Weights of a small GPT-style language model, trained from scratch on English Wikipedia: learned positions.
Each number is 500 + 25 x the weight over its row's rms, rounded and kept within 0 to 999. Layers, rows and columns count from 0. Numbers have three digits each. The size before them is the row's rms in percent of the matrix's.

# layer 9 MLP up, 1152x224, rms 0.0465, rows 1043-1074, columns 0-223
095:476511500513523545489490507520470482499498533512497542516530493477503532446498492477476503473512530514504480486531505503522447517501551459536520469469482496534475491535530532540497458504474493476506491566487487478463493525547524497488493550462491479481461557541490487462523489524495519497460512528512550483454503483486491504520497487479472482525454501502467506524482476508466469507522505529520534469484486509509488454497497500540471496525477508499522504467491508472538466465451493475454498486500493508484456491520510438510499519512474521468471550508486513554465504489457537505481518472497507502476480507494497511501542526540474493520472520445483492513483500478476518498498
099:482501521472486527478538525497477526517503524481505530528502501509505463482475513484500449491455480517444503510541488543546493535468496566532485498520532500487533511473506487465535494449508464495471494498484511493454510491492491537498453507507521512509500493464513499542482489539531534511510482542503478501479486528512498528483530492474532489529487516528506513523480474515501514495505473495520500475509495483515447447478489503472489525451474483501507528523441541526535494433489536542501445482443483503523518517503552483467483479537498489471531508513458499509499477499492545536476516511491505486516439475494489514484490473498493502516490459506459523506491479525495514525457
109:496518566521505489497513547526470488513482538489497489526458509444513440550506516513477483479489503470472542499505511471524504496503525498497522529464521491511472465528520490481493565466519445522502483454469481455525488501495469448526490497479486492502501531521496543484498517498503518494470537521493481496502486500514504537458490475507522470512452508508517505507482477515501499513443536509486476511512553518519488544535523528496500449533511505517516474483447538486515442454478519515520508512531487469490512503482504492500512460513456486512529445503495487469522496517460524471530479468508523511483502503526506499465484471506477499499509511521484484547485511523444480544512
102:544500473471501507522493479528475487487504518497469483463511511514534492510479530452465497506466473502472495554498500543501489533466510497512482530459508472492496473508511479477479537472489493491510447465450495489506510492498473483477465439519507546490512491489494489486493461521496488512468497457491477563494514487504462522500492512467499488519492495493509486472504477481489458481531481530419513518478505513519500513503500512533496470475525493523476492476479484492492465486493459497472511486471510528487512480494518491539553450499510522538487504477469463526505538471483498515479496528535521501538468496477465455526494456391513494450488529500507524546481485501504485507476
100:479478476451493512477528514517541455519482512480488487464547478500478510496508507527475520515489497474514462520469485517472511520459493521513496518477541529505471495491546480452507491456534450473494510433481460498482473529450475477504485488471500484530495476477463476504496463480489506500492498512486512463501487535522484501472526476509498458493477469505498509476505472532522476508476521441453520458506449508460483458492469488525472496488529479499495494470466488507509500487490479500529513504503508458481520504467468463473441478485552500480490486486492446541473470506491495508500486447490479503510498492544476457435477482505491475515509474476514492461503549488515479473491
102:501494485507498482485502446552535537551505499464475515499518519510472494473481502504496500482511509495523489519454481482499496502485477479494523504518456472533530518467455522530534506510502532518514497515474472532510446529440524524487455493507502505508514490463495438495478498465518489504527458530485523473518488569492476532514506439511465515510507490494449487513492490532556533532503505459521505523495503525518442525509501496479523537491551502505481523464485488465487493493571531510511465455541503550484507486493491516478523471485511535517479503477541506505494498510484482492513451498504488512508470483535511484494496508492496502437483527495489501516497497522515491529565
108:477529483482475511533491498518473487485506544497485529484465481499507502477510545482475477477508497456510475523559488513498459463474560481480539477495493522488474494512444467459457509473512499493496473502538562505447503456477494531502448488506435477493481529498481503527519506495477509478484511484498453495504496522490550549520473514485551464517464434517486531499480521494535423489510495493557513481477482465497499487538473527444525474507487509507473501513495537491543491486483480484491467495496495512491514527519519494488525522505472503486529518525498504505502502512530487487507513484502541462525493498509531493519509517512523452477476544447507518514517498520514495496500
102:500491490490507482535459506483494488516521506508554508501497469466530522517489520516475506531504522483547524484478480508519485460504495524496499525487485507496492508486495477524490507512507448474505508562521528449493477524516527492521518509502543479510487506492444484530526473478564502524498511535514507513523539501518545484520543504454505465508475485490541445492466507489528516480494485498519480547559467504481541515506520479492513504494525494507496536514480492482479473513471517464508515492538524490498527509519472518506523475535519473479505503461482514473495464545517457471467419452493528490449510535506488459494549492489528533468488531482547480465478524507507478499452
097:522502514496476492515495498463485481501521497505515493519492532453558490489501554512476496492523524475483485522482531498524481452492467531490462506548473491511488524494471494490495508489529603501492477451545462495449511501505478544515518530461506534456522554503525511532456479492494506500484527501478498527468504527537509495493485476466515497521505505525502453455511501509551480467549504486456547519498494503513482488511483478468486494487525470540485509470494498542563469501494469493508496477541482521528490516520508539524536519497509502489493460510499483499482482502459479534538522475433469493471509525527523513512501479496503499458496522505509506525487506533466501482502
100:480485537511463468519478476484476474500507495476495485521546507536538544521505484504525446525477528447493458554509483503466482469490520521516498489469535507495479491530502518505547501488539506546521500470473500560496505468509486551468473478463489507517469501480513532502490493485506490501449488543514474493546513498525512497520530481477486466529486433484499489512458475520477468523460509478471499486480477504469509479525485470474498504536536528500483509522474497493525502446468485486509511518534522460524517495496501469531522512494483516491465467513512472491517544495468477459467521477439473490485484475476469524521526518501500488516466517460514480537482553478483519525484
096:480529527513478479512496515537491441533484454520481490479515514487468482523506502471507498484501513525493509511504497510486507489454496465497509462471521472461517488494504522519504457525535497508492491517518495455524478508508506488511503448510476488507519475457463505510485453489527485510493490450499471449474475528509477526470460504493450504461494515514498491524504506524517490472517490508511515471497527576507504477485401530469524518478538538482465503495471495469487527457526510482553465473474472523476478492526479533465507530487511494533502526491510506513488473481484526529480486542474529503473503460505516505511503471471571510518485484483498475472485505506486494449564
099:437483507498527509499517501499476520500474488521475481538529513511501509533512493479461508483528502506545488482474488478463490500508500466506457503540521515529475489471506477520517477507480465514555486537451465482485526489449462513515511517462513545501503482474519482491493480518467525520515536484495488496555469484499472471509488449489489502506551478481487498529507498509496504481496500464511491518505507505497452502536461492513523480468510530504499492498475519526484481485560542489505512540529505491502533506468525444512495499542516478517497494462545550517511493486514512517528523493518545473502529550472526540466570502485456494468453472462450480521463506529480481526501
093:454514479499506461497520518506488509540504524513517512486550491502453520496492548512477434430532502483535510508477510481502482528487489514545525514511524534522505462502483503499490522493497473520478503545515533527511472490489519509489496497484513514541477498488469467459514499462487516488482525532490522517516516475555534520509468517471514534498515489539475490482535545540487515437483493482508505566511510495487519514513508470532463530520572498565494511506482478495519503520476494466504523490496530504522508468490458527468496489506523484535477470474503501583564536494466523548478492507481519508540497497510507495504513491484506482451523496519518479506507506483494514475509
107:507491500524512493531488524481474522469492526521477495529486491545504458480509471474500469487468530463581566498504505448502498514489534488492567531517526523506523517531484484472482463471477503512543518481529463501489485474535479515448516471527520507513523486474454515473512502530498475496512477506500523501500480527488558497551521519512485481507528501494523474453492476482492555542513488516529527496468498513526502468523485473491479515522530529533516506519494476477492491485481513494540506490497488530486494512493505499542455549504537514521507438481478488509491520506526509519514465556523511519550514494464516487540521525545485538482517510518512511493484488534540486460501
103:502536554490482500513489489493493508450509510507532465503492534511488522517534497497510522495491490502493467508518468534497504538506491458509482480474489512495459517489496523463499484487508513538551466509482503514522480493503504489500472495513488481535501545430512534501454527510462517538482492572460552567539513542479511482486518482518503468470481558536517509480537529509498465502482533514469504530453498486479536482482532480530499486491519506542499459522463496509455503490487498510490464516509509493488465494464494542523462519499450498472489490523517496494523494517467511503502509519469527506489533530568488499534491528490502504496503552498511525559498490502499502511434
095:524531522459493476473500521486478523493504480537504509547489485501454493526561536477478519522509476495501528471489474496484432505500489490532507496469475486495474530481514470503498474489525474494504463500525501517446482496506488502513564538474494477515518545491521518517481471471486525494496534532448505462519478486430504526514530529484507563477497516514509486549527488491516523475516496477492546522540464475492478512498504504455496522525527521456494488554479540446513497506492504517487537512451521524486490503508520481476476498503538461505507486517547508471484460493458474549529485527482522508504477490509545526531501495450490524506518516477485506476514492507540474496514
093:497546499549491467502492501493426509519510478455526518521466520467496478499499497489521509524500504521452489494488555499502525524520500540489547496482508499491506511491512523420482471551543475495514491526527472526535506551538523482510530504472483517479500509490455526482541480508531494478534475509539502511502510429476482577492550500481504491482512520519484495539490492516514485488510486508501479502498495471504511473505511524470528485531474515473529500459520545536489482481464529503553477495509523519486463510481532505518512502471503511457517475485493527479528514500521478474523476480494516431460498500523511495503514534516550480496517519522527511499475542497494536485531
093:508484505497544513560506524474517476477515448491508485471502511488484469497483507510484498479495528544457481541504535492528471501535512478527502489504480484476489496498506509470505496472506558504470464484509503493500516522502520510509508497476528488560488495514520558520557483516472530494502532481472544461513548551505493528543552481481493461530512498497490558492468506490530481514480492511466512530503540511484480465454470492497483416531506505496503508498508523462527488477476504489541435469476503495489537513541491506494509501490498487530487518516572483507499485518471524534509543475531511433500539513471500521489477539508494499512501493501476482486502510486489543518495
095:480476510517518518529502484540458484473456476519446492472487478503527497495488491447505540443544534535541464468520470474541465492553500550455482539527523479538500512456513501553505493501483465467511550536509470510478490465487522489467506528512473522470517501465468505527463487481522515545466472511499539465506503503505499503510495484495498505465533483488510460488460544503480524532514484490518548507448471475493496516493529481470512507499498457476447471508480536498494512507462508502497511480493517487480488521469469539487524467506489474511464491506501473531539490477518485498506527471511529470482491506501475502500483490472491528514462503472504505459469492538507489529489
094:488522492487510467498508535516471497488495509501506544523476473460503482464549502500535496484476500525521532497526470511526510497518521526498569498454525500486529502515527472536498489477504486516473476521511460561492512519470529483456475526506462473473460444483477491491462483508464546491529482509491460501541516504487508512471516514539517470530483474513518503514525544530497460521480541459537520497512510506496485471487474493475505502509532517482499479577466467486516488543525501512508490516487522521482498466494484520486495483509518487490502509460536519486521455478532478526537495480503560490509450487470544499458498493504459533511569509480510490483505550488510506526491
106:457501503477513460482479516460509499494486498455497511509474503512525502486471480480495533488444514507504530478445496461477492479482481503531496497499507513543491491491472536520535509517554478490496560539494497472503513511541535499500502473497454514474507496502566467592489530535532500487452515492503506531475493521505503503508486498492531498526498453518472476495482517494486493499512496504483483458478454436497524524510513541472549505456509491539500518519468497500541493483495443503486487491467487558487516488508477482507478521463515500506487499532508497489528466543499463498504523511457458537518465463506507518447533475509491488481493523524462479510498471477509523472510
098:474476522467485548502466448496506488499554530471478504479485451491493441436498490502516486500489449487549512456499497534457529498544480516464513524523511492539517480471461503493478489519498498501529536519504485458465529498480471524478481493493511495524529496513516511480490509462447486521501469480543509485517472544493539509520488478518487464468514471484502508467529512528481521478484462524498462473465519525509515497476500474478503532536521468474470479503519512519497482526523448442509513497467530526479507465493469472508488510482483527518459481525510519508502490515445520507490504480497488556492496470471511500498506504511452487475509518560489463493491490519540537515529
099:520479504494467476495503547534457525492548531499522534476509491520490465515508520535487475506468520487507505504518490482520538551498530567493495483505489512506506528529469483501489478518498494500459472570542492481482536510499476470579511480504482544476525522478492486512542494494519457478518503493498507511448462480484530540541488541509534500443505442497479521468476520514520511511510502496538519457505508470524503485495504517475479502488518468476469530473485511476523457457513522571508507489475502529516494462516469490498502502482498491496476487528502502492534513504511505500498490500516532512467521452427511482485510502503528521491494552486499448499486452498504477517497
100:481515509489493523496496511479472536536547505527528499522503497544458493499572527490534527535499514505522506486454485489499502470477493520506534511511514524466483487489465501521512494494516522466509504478544506498523518535443522459524490487517490465516488480508489481524501487509481499497522507463509489538536525437501488508483512486488478470477446516555529527536518490501510509516515455536517489526497496513524485477530485502454504500470515531445502481533491511491444491478503505502496482545479489520467531482544490453530488467545503496496524558526515490476476444505478492525525479514545498543483489471501453483559534531509498477507488511464524482486495532485478501465543
099:492504499512514500491481516464473428481466485452500557523497485475461494496527504515510456494485456484471537488540496505511473492486475506503494515484524501462489517529494491496501458487551513495511508526482496501488494487501481485554506524459465503486510533468518503529493469506493530494540479578494456525497515483483467503490556489478520480503495483492550480493508481528488490504495481495509470438495462440492506501498535499513553485474481535516475545521462517476463526494478541511501480506491465519505482487538460502498504499455473512471446493453524496483492448542488518440536518521470494487532480510479468508497458499528507479522482499478488513548531512491496499508497
094:494469486450491532490465492507489464543493469520472532489512482477504452441496489493479520504462483523478481487479506538513494528469492500489469491463494524499498444495486507537519510494533464477489499530572519446457502461487467510541552587507511461491482481514517489510477533465453505521501521455440518510509521505486494480491508525496513495464499469530505531460504496480488519495482472512503512526512467497547532519484483507491500503477502514477487508483487491509509497495484485496487480496526495491497545479549502499485462552501535510450545465509470485502510495486490525514524491514543485511488470489491520502470515501475451493493524527476494525461494542473462469479458
115:518505481515468483455485518541443490493467460494484497500452458483456478476467502477528475518514502491474514500506484519497504500472558457471519469538484461484513458497496530473520506528509438514476443479514485510470510508493472509491443462513521492511479506485487492458510513506514526506554516484487508545474456535460476510489544486502509512493508477493522515501476515439493480498511504502484525463498503520514509473470539450514533508508535454488466522541515486471521475482462497454509519492487499487487498493516500495473503504496522473496485485525460468529508525503465521499529439483436487528488479466488495511494468523525484512469529532494534502510479486531489444485489
109:481519498496532525491531480483497513456513481509465474532532514515481537449482453486467503496513512496523463524507548550493448516508526522512528494508498485484493495499484524490523493490527509483482488479476504479479510488526512517511493532524452522461479480523520491501470533482476544500473564467474498503520535467533497526534475490476524525473524457487472482512535561534522541511496551475483468487446496540492547465479506513490508500493545526547518474479492513521507479514475537508487474469516483509523525509475527496466511520460472493532502465479486542532478506536484529508481480506506501512455465495493504484470486503446506520484551522470526502505510484516559502496472
103:509490465510503497431499505503487459496477480506463498457474513485495495530549457487507481491481513499499491498465478518463489488488522524505487498507481453505538489468462501463531523482503501507492499461543471449536568472522480488478512442501498528474504506485486475487519478480490532512461454467471473523541504544514460535470485482528528478458507455516529476498481512497469487474492528485496507458500430523477507487454489564502514475480518496550485483458510533482484523447481514523525489513501493501544483509503500482473487537511543510490488501491489510527540498536482484493496494485495493489445508490530462526517519528479503500474512477455483472502471532492486489526500
102:511485493500462506473483507451496488533510476471483451494465497504461492525425486496530480501485493494495513506485455499510501489455492486471482499463469545504475475516457513511499497467497442482499497485523469463487467510493496495461462492495535485484483523506460488540478524495525470508469534500430531510488467528467453485496493522504476480546484463519500538527492490495512456497473472507518552498496497451484506486502538527534505508485524496506512494448456437529519490466510488507487498503526524490492494457487464493484498508480489471479487502486506488466497494509466456524483503517484474491507504469509465493485535503551452443487480496510495473521489546478499502563466
099:513477472494515444507523526496449502436483533475486512507521488504498527486513516458522435507450569464521486487523490553487425523458512512489516504468485506519530529524485499538484486516521501457498491484518493493479521527521515543521485508507493490513480515458500488467501487438485520502483520546443506517502500532513503515468470506490506464524456514528503507495510512419557507518478510506522492474499508484507514498489519508465483492506469503483492477484499495502507528473456487531492492467508509509495537477493484494507479524488496497520504498497506489522481513481454538466430447517506539450485493513493507475476472463540474513490480498465497504485491480496528507533475
116:513519533491497523495486488492514532514521456513491472472527491477468471474494534451536516471533475480517489535493497492485487533521467506534500493528490473524545526520523517490490492533504511489469483513541493465455496509498515498563499505521482531511508475475537493487442542481488474499478495477507475508477525494493538518512480495473516500462506506484493524511560478478474490490448510500483540471472466514491487535482464523515472494511485492523477492442448548492469536531451485434519493496516507528532468487520476508437469502508508484465449486502530503493480475548436485503520546480480518527473517484501480508478495515492471454482513482534501495492501501516511462492530
# layer 9 MLP down (transposed), 1152x224, rms 0.0464, rows 1043-1073, columns 0-223
094:504502473493518497485486501499449512499481499497549500503493507524501477512476511534486513474499513480507518491492511483498505513498505489453507506496545536510469504529473480520474464556513480522489502469522506508514540473484495479497474520514457524504503510533501487521493494477490513508507501551475492497513509541576479513474527492511536478560507527511509455516519434479491434460513493504478516478543534526510497479508477472509493469511525484504478461506493508496489476513512473487502520533469449520511524527541540526464461468526513528493546498468497460507546487463462459512517513487492486517512522527462461511478500498456487488495422556500494501533495502496576466507516
093:507543495510505480510502526530505503557492471497484470467536503526443504538487492494505484505493489495485439502476521464518500557448483501474455497483499506518507503493516476515487513514518553481508523517421485477489493509483508495524526501539483500506530489453529495522515507503493474454440477487513531539493519530479457548488469540504500484516510539514490456512499490504507465511484529469491514521523528523519516474497506486498530526498508522504521484507547486524531530477475458496518569516529493532504471479528492474489490524538509485497550526466488473527511465518492479492510508511497498473519517524529485474560548513543490517494523479486509535527496510510492507441553
114:517541512483526494470506516561482508496475526517475508518526506496502500478468495525490513495500504493481519433524476491483547457473474500500546513486474490509503508578486503483524496520512463512494487515490462533502510523474516464555509451460523510490459527488491508508480515479491534502506507550539466509511450468493484507445516495487491524510501489472570515501509493514471508545518544510498524523478502536501503536516503540531527468556505500482528463467485561489512482541506450489474530484518478521487492507483529532533502518520498495498538497461474480508549535485486506478494481515523523488490483455519485521470513478519531529514495485504488485543508542489489452490500
099:536490467491516523455512500497479486494437461551490521533484518467510454501515522504510478502507523506506551455463502516497475461472490517505499508508517505523517498497479524500484516491472518471501543512517469498475469488513520488498542502529506512495448474479505514495457511519493473492532522493491552475527469540480496497486532524520521449487508511511485488477474503459505509482471512499510464497534479510521502551468456533482533531501517448465466498489492478526479497552500487482527485500529494479514475471521475464527474537476468478471496491560538499532455520468480498451478451520526509496463516499527460496440499509549494495515497500498460487449512506509477544498507
098:529539494509506520492452472475467515513497454545476487523459538464508473512489494491564497484498548458468529470475470505491492478530486513460465463512461465485455501490438505524509496542472542546507513523516519499516523463530516516516487456526494512490475488512503467526510493484499504535499504473498508525518527532456480497489498481491493510462512486488473456486508495506501493477523496542522501578493464519525506521475466517471473508454461508491487464498487518517503473467508489491497478487499477532518482500482531495485514451514440520530448501500516505497511493528512499492552506530503501531494510519462499503463528533515497514498494494483467482553491449464488522542499
102:484469489465514512512482493493503533485458486493477522509489467476536472516488478496537528491526449471496498498550528488487558517544474498485526472518529512474478473511520495467466536526487500446500490461517533463508535457519487518487496484461519505506454496534467566489499547470495490496491498531513516494523482514459467484461571518514504465473496512490495512531549491468532485475550496511477478509501465498496501482534516513523499473485542506423506538488509482507515518509484533486485493500505509480473514498508463512478497546486512540513507477485481517506542485487449501464466463536477480526485500482524514493519494509502509461516510489452440492515508540479491476488490
102:480500505480416532546540463497541489508487519461508486472522535485482500490508505491497517508519473535487538421503526498548456513463497487490529515478518461555492502466479533499507505502521492508487522544519487522531446489543509513468481498515463517510486490516502523474488468496541485503493495510492550531487472508540490483499475532491521463491482502472519510497462494497500548543491495483430519509476494520522544523470546499506488453491510499492474538468484518491497501524527503544473529505504504520528499460482502509507439479448500516499512467496513480467501478507492485468469499497497511474472522484451510520492459490494479531487533497498493472543530484471510494522481
105:476521476486525500504520492527539496562531484544494499527529523502492517465501565531474525494528463517515506498504437445537497534515478551521497482489519516493477507530533528550501501507550530539545477500519477503476494507489448519515521496541509531504518495494506529508444532505487446527509491466526479494511493532453464504501506475499512484463536474524507503491501500476492456490497491501532552445524487512540456484505501505498491481497539500477493529519515471484507510524488508500536521477489505536505478489499491516505501496485458515485549532529496509518520472488481527497464506526490469470525451537522483467484495478477459496505515486517459539479523546468523480478513
100:519534517489494519515511513504525516480533512536536528483486497517518544487496483495458582478495499524474491517495511523462507490557492504482534524506463470488537524503512495509446559498542542549504486498527456477510555500489493535534494502518488491492501497521521482506488473490508507496493496501504508489486525515543479508471517461506468502494474490511496474462480493456505568506504499491465504490485502524526430535549487487495508490502534530459487496516470482525517484513523522497518518433499516514522476473510457543494448483531542485477531481494528504503486491411496471503489495465529521466505481480498488518493531496480553462515513498500508496498487499489477459502492
094:540489488462522498503551489526537527460504523511494483505496521497492513491476482502515505531475463477484456458504533476516482509520513448518505506557470508484465480419512490513462478483481495493468479508534536453423486523480516523539524502494465508504497484564499492525516490453477484508544529487483500504467440509451494472486494496510492502461554516527490529547474497500473459517516513515528526525479460483489484511526512494500483499486494486504480479540498478524511471549511484486468476497451501485505527486507526464483495467496496443491493521516526542507488524542480507520507460506509525522448518509511478488479523500506500467507518508511513530490552479510492492481502
100:540451496479517498484500502459509483544545508559535536466525493542482513531501468486558530523477492458449513497462511532485539480520496519513526487506504460484512456509509474478526475487497529476508483471496473495527479445531498499479502464515529513474483522506489475564489531520491481480528516502490510490494487482497489464551499474482523522492498473525540532476477517506495496538470529472496513488470525521524499536505507445499491505542492452532506497468533536479493478471524524499496512560467473504515475510494499515510558502505525461569527527490519523509529544528504516542499478495510526508505517494476517495492489476509549516520519473517485523479518521530505490493481
104:522522469533499483511523527457498505496493502493495480493453535559510507485517524499498511521480472540468466511539491500498481472495475470494551533514515529477514490566506499507529506472526554512495473472525526500497518524509468479444493468523535493476502497493459551484502539536517501484518488520493508494494490509505451511512485461494507526497456520523483527492453468485495505508471535523561500563491513490450511494452492499498492504538511484496540517509517521505494504537521514498539510485449505487519507487486462442497533479472481491539478517516482485477516510516474471448522458517514506514490490488523451530481476546484551538511522495526528519471503489470464523509482
095:496441499500496496508506513465519476473491533511501458537458517483525491473490465485488493531489533528492523464510493491537540524486512517507481493481496512499493508510486502473495471488482504480526500476522504512487504496492522500521458488510538528479595478490512503543470494566514536525491466485521490528495476508496503479505489468492541476535514525477528499541490455490433545564496507495518494467466460478500505497484498554530488483504476492471518530504491478473507511512493510523487466460517462504561495553528517548482560501482477474471536482562481507510429500504523492519504515490489513494468540482505534523492489501485468515512507501532526502474489506492513491532499
093:524511475500517537509453503496513524490469464533466484493471506472509477495504523496497510493474516516513509485491493509513491506469472497500498553527507467494486533517510478554513484471492539495524491485498536465494491499523478530530466485495461518521497522489492499520459516509492494428466491510506494498492523506481483482477510496484517525496532507496503466533537457502491493498486514543520523507460524483460515496493512472461488474483499421478528511527537512467498438524515478469489499484479533470496458508500535498457498494538513536479500495550537492480527536473460455569471479510460498496515505520498514524471457487473557504539518494544504490523547527536458489554513
102:510492522532513483468535527456509499487487517561454525476532518548459502491501514502464501500498491524508517523520467479549533528508483485512481516520478508471475458566507553524529503510470544521494556474518520520491536538489520515487525508507527518509504499500519525498522498462464525531480479486487479496519491479537501482542507515521518465459502516506522553520428494504504476504492480485488505504503499516496523516458503517542522493497487454495499483513488483513521525486464536479502433519496506472503464495411496501549454496508477482468462514527515476510505527473499485493548495526455482512504494484497494538479496504484489479534452487467529487521524516521512512510509
098:502563480507490504488522497487493471449454530504475502519510470473483471526501509479564523526515495465503513471510483469529557521506518470509473447548486493511496504485509483485494496520563478476474541486495538520492477544518502517493528473491544492555523499527458479488476423485490520513546515474507501535534505500466444495463502498471513488528485525511481515474464502532525508511474467467493498524466480488461563543506475509439514477513477466522501508458489508533506503508477473480475520511462514520482501507504488482487478548496465501511478487491502488454509524482481470495503531468527496499494517532503482493483514487522518507504495478472483484492514526485511494456547
087:512537458474494521464517500497569506516537490523490491525533497500476503487486487505523508496478517521523515485482444507532461489511516450448506510452519512526459480492503477539529508496494463492504490484483525461476511472501463493500490466503537496455477483517507463443503512486469543493492541504483516497484498526493500445534503490540501487527502540475536527521513503468483488480493508474480525477500480517548499550467480511495448522516506463487516486558501488478457524522534489544467498524518503468526530442507455495477509496515523504469472557507518539534444515475515462513482515483500492549541515495491545489517493492482505480523515526491500491500493517498486525514526
099:508490504506520450449531511559494496539485567500513517464494486476501511486510484493503482534484495517515530457487498472511548499490515508530479517543500478527515488511497491520501507495515511484573541522512514498483499499483499526509495495505473471466507526516494492468486528479507478496512460535494440513511478482464524501432466520509485528518497484492519456514518500516521490479501463496537477479444485511486543499483529520526521573509482490523489461459501495516517500531529485512485528461536507516517467498481459478468500492497501535498507475513429500521511525470505481495514457520488443523453475529532509483497522476479474515541469458490514494496479502502457448479496
103:484505513491442490503473474500518525520523543492514531498515449503496453471473498507557518549461525468464490523489503456453504489534489495550512516482536515425520493471526438513514435462512436485492477523502506499507527535492527512519529499515468498486476500500502524471504490487530506492483463476450474537491490514508464497521473490495509485517510531464488525514479504500486537487462508498487494472501487505525486511501500494515527552451512554519511501559505479505521507511459496486546511480527501537487485467537504508491471503480457487507502495506505488536526482480494521503466521520447483472537522480462439489477496510507481492506533499497541472515505493499490517492506
091:468523504496459506493491490476563524482514513526487458479473533512525467528477514513454517514488517457466492452466482521490491494452512453541456475533486534496454546495481526460510484485523511507487484515488535475504501491548479527514522485482491497522516538459484501524505509491509468525500497506475525508442486492477493475511478522478500523523511523448480485540470500464510519482538530520531512496533491495457498471473515502487481555467473494545505489490487494497477518480476501487509534462505518527511539529498476491438500533485478490486532494512478489567458548486480493512431483533521467513480519502509512508527495518486484468511482504535490552502479486506499522506524
112:502503516534499478478511495515462506495476510508483517525462462529501501490517493512474476473537442480483553528547468531489530484494507513494516476500485502506456460507508515480470479478474505524539508515508466477528493521512481514511501477485532452498501519502524485524507493503491496505523514513553527490474480534479460495511533528506483495504539512504531475532510522513463464556465522540535506499553484466496467448475481466473522527472482452516568487507542476454516474503500485511520498513476460529475519536509530490518508526472507524508510530484449507499452475519453482456463493516510481485482496533518459473485536476487486483565505509495522527502490509493501463468469
107:489491520505466524490532481529479480475462501526490540489544534481509474521495464506485525484500503517525520537500478555457518515435513505532515504552513533497484522445475468527539540551531494486458540492517476479494492457524498508533521486513490488483524515476490565505471515461541483548489487510469523478528511508513461476481493468555510526493465478474476544507484485467493541535508474510485508496452491484533498493479508500476540496514484486478492461520544524482504513556504515522523517499542510495457487499470506499513477487472504491470490484499485510481482495459491506527442482490499556481469479537525508510507515492515491527510530502479501554470523507503523505519500
097:553530491496427476506477535522471467552490503508536492519523496565484497530446504537457510515489486481503468481497522491486525496554515484517505508464490486486502500516479472482470499497490509507488541505480497508458512498511486527507473513483507525505534536478501483507506500520527546459536509481535476523503434523511491481441479519510532533468530454518493555509510488542473477481481457490509516522535490457471509513538513503467514525454483490520467531553495520493516506480529533487514468473496496513505530483519479481474470478526506524496515452487492488461469492503552504499543492521523501481501494457491480490488490530496517499475518477445490517518476476544501507510470
097:494492468492469479524514485489502485441496481483484497491494473498502532498473462485483423473510491516512507514482495530490520508501475471515469495494486474516506505552507546484488493509532480527493467511469490521467490492502489504507484530471521525483467492501515503507534480521476508510506529507473506459462491537503471445500503480454505512520556514515519517525482495505496524517558563552519545512482516528486515524479478475517504491549481471517539532531475555517520503582479500452457535477505503465514475487503482509471510505530500502547459470490501546495544505490500507519498542498527514476492491498529513508505465478454486528515517503495487558512495477499513567516481
093:485492459493465499520484517494528498483478506525481434490524484482526503494519464509484510477447522514521500523522489488474466498521488485477528475544504504489522529482466502438506510501452494477501508457536558469528461527508521471434497495520518523495480499493495493498482510467495522504511482503472516474521462563494506487502485472493493551504487542493522502524517494499495506486470528512475514475465521510500480497531503464472515526469512478454511504515518455489509488536520458448498499451495458488537517491503491459492480494521488433497520527522504512510524464518519492527448472490499468538469489517524490480439472507442491489462508457477482514460511495478487458525504
085:471511568520470473502489521529505493507493526477555449501508482475522484488469486509535483526555511550506464531519552495496512446525497528499520524538505504477462502502476471531518487490496510471517472500480512547468529535531531528476499411493504482463511518472497519486516503549538482502520472534559471449485536494499511528522471507486479528526474516471513496505514483505553522498537487515496503509514503486461496464503500467446474494497469498545456473514541500548506491490511559507507488511484485491524476502477510500486503493555480534507494484474506552504459523504498503496494485492543522507528489497531510516520489515499501500498490550518501476503511475487513509512488
110:490550486512543474512479515472475478513478475511470491502551500511511500563455552475510486533464477451529501510503536509458500532505518480425485531544513503525540488513502539497512493529469522479462509509487520494492512529499471482533456492547504547498515514495503510474531512499484496443546501496505528507534490506482516527519542508501547490546523452489499528467547524473487499518502494520520511526506497522473524490512512460520517537520488466493483515487516563518503487476512497478486460473566467481507476510529494492495533510531496471540535482492511518520498522526493522491521533481460517489474482518500500501488509549500501508478534506476532522542467511526483478500502
108:490487543531484506519510497493488531526511494511501524486501498447498516475499539514492529464511471550500524516493468494506487532497496534553514508473448495527499522479478547516480478500515510488515512520503490494496505492492487480476524489480425496503502534492485490525497499491476506463498502508514506521464485497514503458472452519512484475514525547546504523512520526516449507510556519494553524570481496491517438526484456507493517519445478526493515497509489497508470514496501458510477534512483545470456492528479480508483487520524470544541461506538469477514487533511517459468463552488452475483528514517497499488485512469499445489504451487539460512501485491525497521493459
096:515490542482465511522527473517488516518518460498503500523523489508494436480505454479514532455509476492500500459526491506520481485462501483477497478467501507539474469498497485552537503486512501516479512514500493473530524531528524503512508448484481470533502547497515463489490515462496516513507527488499482508492518500508521531519461488500460542479537517498456479492496514520516518524505536496421478498474474483487473475550551515442520499528496505476507529526507477467492470497502461550464495518492517484522502493488506486467491500503471491487496520518469459536454536512488541511524486521483510509544490514480493461487496493536548451443478490496488525553499485542466489442494
104:489507527509560480451524531533490505518472502547500512517538468479475476502494521495509466530532542493486490488468477507540481521478503473517515498489491473503508434552527476540492507506481472575504536505525464506469521486541518477471506490504499472496467487556470462521540474495488513526530566508472494501472480494517474489498490501493515444466481490489515495477505514473518491520536492517492487513498508445540499478531462549516533463495490529478509499505483532514460509455472498482457487464515497534465496491501509494506534515471489521479543505477505490518515434504521512517464527473499503504478491533462479509525495480475467494540453501521506519529516514506527506510513
101:505523468494499490564449507480517508510483480508538478544468527519488504461498505514509488487527450512480499539542522471484559553486510524512517531475480437522516468498496509487487509499496482481526491534532478493533519507517484520487522507544514541460495488504495494491491504525536454509538505476539501489494505469524486494545538462518459479468491467441514506498500452530479476501487499480530480500551487525526502477494503457497479522528493481487470503540485505498444467532506501509490530524485502515488481532534470474518519495500503451496470453516507541512525478519553509538537508520498478547490508508529481457510503472472486498492558490509542490514502492483470503484494